config.toml
num_hidden_layers = 16
hidden_size = 256
num_attention_heads = 6
num_key_value_heads = 6
head_dim = 32
intermediate_size = 704
vocab_size = 2707
hidden_act = "swiglu"
norm = "rmsnorm"
norm_place = "pre"
norm_eps = 1e-05
positions = "rope"
rope_theta = 10000.0
rope_fraction = 1.0
qk_norm = false
attn_scale = 0.177
bias = "none"
tie_word_embeddings = false
parallel_block = false
init = "uniform"
init_std_qkv = 0.0312
init_std_o = 0.0
init_std_up = 0.0312
init_std_down = 0.0
optimizer = "adamw"
learning_rate = 0.00187
beta1 = 0.95
beta2 = 0.99
weight_decay = 0.084
lr_head = 0.00578
max_grad_norm = 1.0
warmup_steps = 280
schedule = "wsd"
decay_fraction = 0.569
decay_shape = "linear"
final_lr_fraction = 0.0
batch_tokens = 65536
max_seq_len = 2048
doc_mask = true
train_tokens = 406600000
max_steps = 6205
dataset = "wikipedia_en"
Each number is 200 + 40 x the weight over its row's rms, rounded and kept within 0 to 999. Layers, rows and columns count from 0. The size before them is the row's rms in percent of the matrix's.

# down: layer 7 MLP down (transposed), 704x256, rms 0.0876, rows 415-421, columns 64-127
# gate: layer 7 MLP gate, 704x256, rms 0.098, rows 416-422, columns 64-127
# up: layer 7 MLP up, 704x256, rms 0.0902, rows 416-422, columns 64-127
down415,097,216,133,131,131,168,140,211,218,209,176,247,195,275,206,156,268,197,234,192,236,158,252,137,189,204,274,197,241,179,172,220,165,168,176,214,217,187,201,188,168,182,192,251,177,168,241,149,199,131,290,177,256,191,201,237,237,228,143,135,134,250,164,180,219
gate416,097,179,183,224,162,184,158,208,136,228,160,208,256,250,192,173,158,220,201,160,246,173,226,235,206,195,216,230,142,229,189,226,170,203,148,134,141,192,203,154,200,200,196,248,184,237,212,277,223,245,204,129,156,174,143,171,293,196,218,198,214,237,82,157,287
up416,095,201,213,212,207,231,204,187,187,165,164,199,180,142,188,186,231,196,151,313,181,181,226,183,177,154,154,222,238,171,228,195,165,249,160,214,248,158,201,74,224,257,189,289,201,144,286,214,190,238,169,227,179,180,142,187,230,168,256,253,172,199,226,221,195
down416,095,260,201,153,282,277,209,224,213,195,206,267,263,101,172,246,181,121,258,205,250,211,234,153,258,187,220,195,172,132,172,197,145,134,232,216,224,286,132,213,228,216,134,130,201,224,152,201,192,166,158,193,209,168,130,168,113,236,202,189,206,223,230,215,137
gate417,097,150,137,203,208,212,199,231,195,220,253,190,176,205,226,182,238,245,270,248,222,192,199,239,179,233,184,225,83,179,226,146,211,186,243,238,204,191,184,208,211,133,197,310,223,193,195,153,208,193,242,125,228,155,258,161,242,298,194,285,201,208,170,246,185
up417,097,205,230,180,202,202,184,197,228,167,208,169,168,143,168,128,240,146,163,218,246,204,176,189,112,210,233,190,164,205,255,192,223,97,228,234,252,200,179,185,187,172,181,150,142,205,160,233,176,112,223,188,215,206,246,167,190,244,188,256,199,200,139,251,184
down417,092,156,277,172,174,212,254,160,215,129,200,210,237,203,182,252,230,190,170,195,213,174,174,189,308,220,155,177,230,268,139,213,224,273,231,310,139,225,328,203,185,197,205,159,206,258,277,114,166,278,204,188,191,244,216,187,241,240,148,180,223,244,273,260,255
gate418,094,201,163,169,216,181,202,194,196,249,162,207,204,276,193,185,140,189,132,244,249,210,203,141,201,232,195,194,217,196,161,180,211,138,293,213,136,178,194,225,203,216,172,176,194,254,193,249,133,166,126,257,157,195,241,300,155,301,159,240,223,185,161,151,221
up418,096,210,228,213,177,211,232,284,231,202,233,244,235,187,154,266,229,161,145,161,200,231,163,213,218,196,193,193,175,228,149,155,200,207,210,143,220,201,222,195,193,167,213,221,101,164,281,284,202,238,199,212,208,261,195,211,138,99,194,124,190,235,206,206,197
down418,097,204,145,200,208,167,216,143,196,239,191,262,158,138,238,224,243,195,206,152,201,150,162,175,172,194,182,195,96,212,174,192,218,150,198,201,195,199,176,225,255,299,208,202,313,189,210,214,193,207,172,250,214,149,198,238,222,250,230,205,202,223,243,177,189
gate419,098,221,144,190,276,184,204,237,220,236,202,205,220,240,148,114,207,191,222,227,208,158,152,251,173,237,184,172,289,142,154,176,183,172,180,119,195,157,239,163,230,206,169,226,211,220,212,238,154,277,133,236,198,187,305,185,132,246,260,194,170,194,192,175,205
up419,101,174,256,190,225,229,223,151,95,152,259,205,232,212,260,216,203,175,260,224,161,225,168,238,234,207,191,230,255,228,213,227,145,210,175,177,163,180,223,191,204,192,240,161,174,171,166,176,179,112,188,237,167,200,193,181,273,225,235,179,257,200,205,233,209
down419,102,219,185,176,248,268,241,156,153,223,205,229,304,187,94,233,177,253,159,204,233,179,170,204,220,246,237,163,253,248,200,197,130,218,172,244,126,170,170,134,133,263,310,166,230,129,147,253,250,194,241,291,166,225,187,276,178,244,140,206,258,186,192,224,195
gate420,095,195,140,80,216,268,161,222,179,195,252,112,153,118,256,242,193,173,238,193,311,173,218,192,241,160,158,251,173,261,199,182,141,191,189,163,207,194,204,194,211,94,202,232,182,205,162,197,206,171,221,244,232,200,205,244,173,230,221,165,209,284,141,190,263
up420,094,198,261,218,218,211,181,213,217,221,136,181,150,277,218,218,259,240,232,272,225,270,162,193,244,205,138,182,174,132,264,226,235,239,171,141,219,218,152,268,226,192,204,240,206,236,221,237,204,214,243,236,270,197,198,264,242,197,204,234,169,203,266,280,273
down420,096,184,271,169,196,161,248,168,167,117,264,219,217,178,264,228,189,182,174,221,203,222,203,305,193,171,230,200,221,150,208,145,224,213,227,309,227,192,247,228,276,167,145,188,162,159,152,173,161,202,242,131,230,205,133,254,219,169,186,231,236,156,236,172,224
gate421,095,170,207,175,228,221,118,189,164,197,229,192,179,257,167,241,187,167,232,91,162,186,172,186,193,240,228,248,163,269,206,202,218,284,242,261,112,153,181,200,209,125,150,191,202,204,164,204,180,138,244,195,194,232,269,135,160,224,213,184,214,169,185,250,265
up421,099,247,239,252,222,234,195,237,186,114,207,265,226,160,209,156,236,175,233,231,127,142,181,164,190,170,236,168,254,129,202,126,161,122,237,178,251,173,254,176,210,226,217,200,202,237,225,205,180,216,144,83,218,262,157,144,140,210,205,198,218,217,187,178,189
down421,098,291,258,222,147,123,165,247,264,209,215,201,156,174,194,170,143,153,265,218,219,275,204,153,163,182,234,243,151,237,207,250,206,250,228,132,189,174,139,94,263,234,226,179,276,199,242,209,198,153,189,199,225,202,115,137,158,255,290,180,172,176,225,255,203
gate422,099,204,149,166,249,331,212,129,228,188,183,211,267,184,202,195,229,184,231,245,268,169,186,186,226,230,162,269,220,211,185,199,189,175,176,243,147,121,218,182,212,213,173,166,195,206,176,136,209,110,260,221,219,211,152,245,155,227,220,218,172,177,240,172,239
up422,096,210,192,210,252,219,193,244,217,166,212,192,227,178,221,183,236,208,228,231,184,191,200,184,215,239,100,186,150,251,200,266,304,244,214,232,185,139,148,204,244,225,177,238,194,207,172,168,171,154,191,256,192,187,204,267,238,202,172,270,330,273,264,223,162